config.toml
n_layer = 14
d_model = 192
n_head = 6
n_kv_head = 3
head_dim = 32
d_mlp = 1536
vocab_size = 1521
activation = "swiglu"
norm = "rmsnorm"
norm_place = "pre"
norm_eps = 1e-05
positions = "rope"
rope_base = 10000.0
rope_fraction = 1.0
qk_norm = true
attn_scale = 0.177
bias = "none"
tie_embeddings = true
parallel_block = false
init = "trunc"
init_std_qkv = 0.0278
init_std_o = 0.0
init_std_up = 0.0278
init_std_down = 0.0
init_mimetic = 0.7
optimizer = "adam_variant"
lr = 0.00296
beta1 = 0.9
beta2 = 0.95
weight_decay = 0.15
lr_head = 0.0148
warmup_steps = 270
schedule = "wsd"
decay_fraction = 0.837
decay_shape = "cos"
final_lr_fraction = 0.05
batch_tokens = 262144
seq_len = 768
doc_mask = true
train_tokens = 994200000
steps = 3793
dataset = "wikipedia_en"
Each number is 500 + 25 x the weight over the matrix's rms, rounded and kept within 0 to 999. Layers, rows and columns count from 0. Numbers have three digits each.

# down: layer 5 MLP down (transposed), 1536x192, rms 0.0842, rows 382-391, columns 0-95
# gate: layer 5 MLP gate, 1536x192, rms 0.0914, rows 383-391, columns 0-95
# up: layer 5 MLP up, 1536x192, rms 0.0846, rows 383-391, columns 0-95
down382:505487453485503490536470465532453495507541500512515488485503519455518487475478468490522554494484531436469481530508527493462518538517500526492510458525477512497472475510498469541502445513477498536530512471541499492490523553470502505472509498517509491521509487519479552506488559459515473513
gate383:458476511549484557488494510530487478451500494489535503481501487474509537503508500516458499532520510510496510499488496491502542529442486545483500484494541544525492466541500544502496469511541501561499490527510461506514503500513463487469443526530522523503485525450489545493522505492512497502
up383:477520472519483503529546493492505562519493489511465488483488515482500484483462527507535529501517517510499471489480538501452460498520491520546480446476503494519477508510447491519505500475499491535510499503504493506540500471502486500506538506483531532474514502531505523490510514505474454519
down383:503496499515478513474537485531541456480457491501534491523509510489504523463493468487455506478480502467480495518497529544483551490478476495455512501498519516484491502530490510501522481524506536499519474539512483499497431513509489555512488486455523487492487486524492513476493478467481437512
gate384:505479500483478498488489484453505445440499494521510526520500442491494553476484423519524515472515510473508486532462510494459494502545515490491483468526500505529499525511478463490509573493515538510478461490482483539475479447516513471478485512532509538561467509449471531525524503472478539446
up384:525493493488485479517484522513517489482484529478476527504518503528500498466434507478507499516540542460492481482491486509504486483484551507488525536512495485488508521472517486473498483514504539461510496456490532488518492500462518511497465507509450439463427473489507512513581477517466497520
down384:541540490490541511500468553452547500473525499491528493526557492513474562458483501543536528539500500579545461517482519498524467504462515448483521484493499471489493515499529510505487535525478534478526485489498506517469455485497487506529524473497542507527482526500501475514502509486511489462
gate385:495524505451511477458502492509518489495519421527472519503502451507477447509493446493533524497513483502517471500484460473507496518505453480525445569489515510507490470534521506499498523517494500540487486504494470465465479459502506508518521504516522544503483576449493504507492514530528511484
up385:527527481488490527564479488524520473500493476505425473458502523466461526480547526516496478495534538501504499533455455503495517545515525482551477520510503536488505491530492537509483475514532550475550494468528556502505508513525441416513484528507493515480491473470506505529500471513477502514
down385:523452504509539520532481572482480504479541511493527531520549473516543519486484521465513493476507502466500533465534508485511519500528476513526465503548471498473514507493500491473524501481440529494463543472494531497531505524493489510526532473476506506515498495476552444494499497516502533524
gate386:523495512505470443501499479486499512518552559525530495517502529493492515478480496445453499480537502541499482503532500482481437512486494492522508501518445509522472482470429519515501490539462480495499462532477512501525497527506519535511477532519482499519519516506477553487505477507522512462
up386:470479553492507530495511497482534434525509476513491493466450499460513513494490504507488506551505522482455540488531472590511504490514546519524505495469492499502546499541520517519544523474488551523484506486501469492497472515479524513452502471502541493540533509530511563522416470521505477531
down386:517493485476509506479503509488462525496499481490479497481519498463490475507496476506493507538476501498504471500518510496546514527496516490516447478521498499468466467452541500474478471548544472498478484449490506501492451508510512485510507468504529505510507499439530464513512525493485505471
gate387:531494461485459530521490520461496457485486514498489474477525498452535499495459509500507551523530472457488495502483523483505441507462454485522503509501509495523515489513527485508499506478531469521473457501520485521481541509520565530484512537525500490502515550495467502516501465520511542499
up387:482522492507441513565489480495453485468480497492525503481490452497483500494462466505500509500535538509508498503517479505472498482480496465516517562511518480508478477520490499518508504533542511555512507454527483458510489493508491471488504507507487495522462510513473531505528521492516516543
down387:504509502544473522529505538506531517518471501510495471501511515514541527478508522508456553518449475496513506481527556513503497480514458570493488482481492504496501503499514473518484492520464525536519478512501532526509495497496514492540520495484474472493534466429478531512508503500547511496
gate388:505499493500531483512514514518478542500482516530534512550535480493504477489486485487489504438527537506463497429486510506498537493499491511487481501530457513518482480535472464530509483528470465459503439507475559452503497489476515506493531508514479519492450449461482498467490487473492500497
up388:454492475492477492477512475458517500497506499504528466510503490508468503530483451529441510512473485538506477464494505490457513511479498496492527516510515471502472481521435488496515500473532521460492561514481525534541503555535473492469503486493522528511480509497526499494503511498463528498
down388:480544507489558473463501479523463501504471533493533507477510473496527481490522522451499527488522482487543545522467541500523504490506498542481495489462473496481485497515483515488439521500458496425475508521475454464543492516518513500494483477538537472518514476510526511502506508451483488496
gate389:531513496486474520487529518524510527475519522477473476471539474475462472482501488473485497510467505477502533496527520484496481494544524471505535500514507520495529513487503528510544471545520481525484463489507437521475494484495531479489525513507488481492499537512485496537497469545486558472
up389:518494529494485485499505471496473476476483527479527487515513527542514471497487489464493534504497498456485473524472506516560478507511512454499526543498507529492555460476478482489505499492498480494462496485481497483558575476458466500484532489513514529528546542506512520519484467470547500486
down389:515532516454476454510458514497535522463470492520517494537514495501472497513489519534521500504513494488526508505501472530471513544506486478453482477467480472502470493489499480497476507513481481523459509492469481495522476494518474480487475469457531526492488513473461523520522468482468465514
gate390:517503476524515537486474545556458525538493495472506509480522462536482493499528554502534516471486484469484525506473515506525472494474513504523483490533503505524500502491470518495500496482480518490468429485448513499505516431505495502479539510512517531532475479489522503500519519493478483536
up390:497526498463499484501522534535507467499528550514487481488516459501495468468484522497467435517464534495490476485510474517516461508490512503491509468538515506529484498529532488435523469459516485504453501567506561497468528510511526488545485492471492482485496474494524511514515541467516507460
down390:483504511500525495518440468467499514481496503467487523506462487486522453521508482508477508481471506474459469512530559518514500480492507526521500473514544502522479479496533471499509494483505481503526508452490474479493499516451486469506475494538482500538496501522467451450493514496519501497
gate391:506537524537580542511507501514527496511479499506510555543501513553491473512492475445525484482512476528530463490502488481448477519550520458535479428558496480530540536523503451509511493503443478486490515495489521530468471491474507511479512490492525521481484485474505513511525544476474473492
up391:512510515495482502552488498467526477492545474523508461542487505506516536485537522510504521512522507514470497531547484509484515478508551488507503495510482502514494572496494472523513459532481522509488528493502532489435557469449513521494539534495486515483486498546484537505522475492533496487
down391:464479512474504487494493550494502520493454485480497521502484498473493471503461518524518485518496488496545520459488493509504482501537453494493522497501494517520506480513481465520461565493505456506487518505511524507493493512505517543512473512475518517526472528456474475506490500495489452489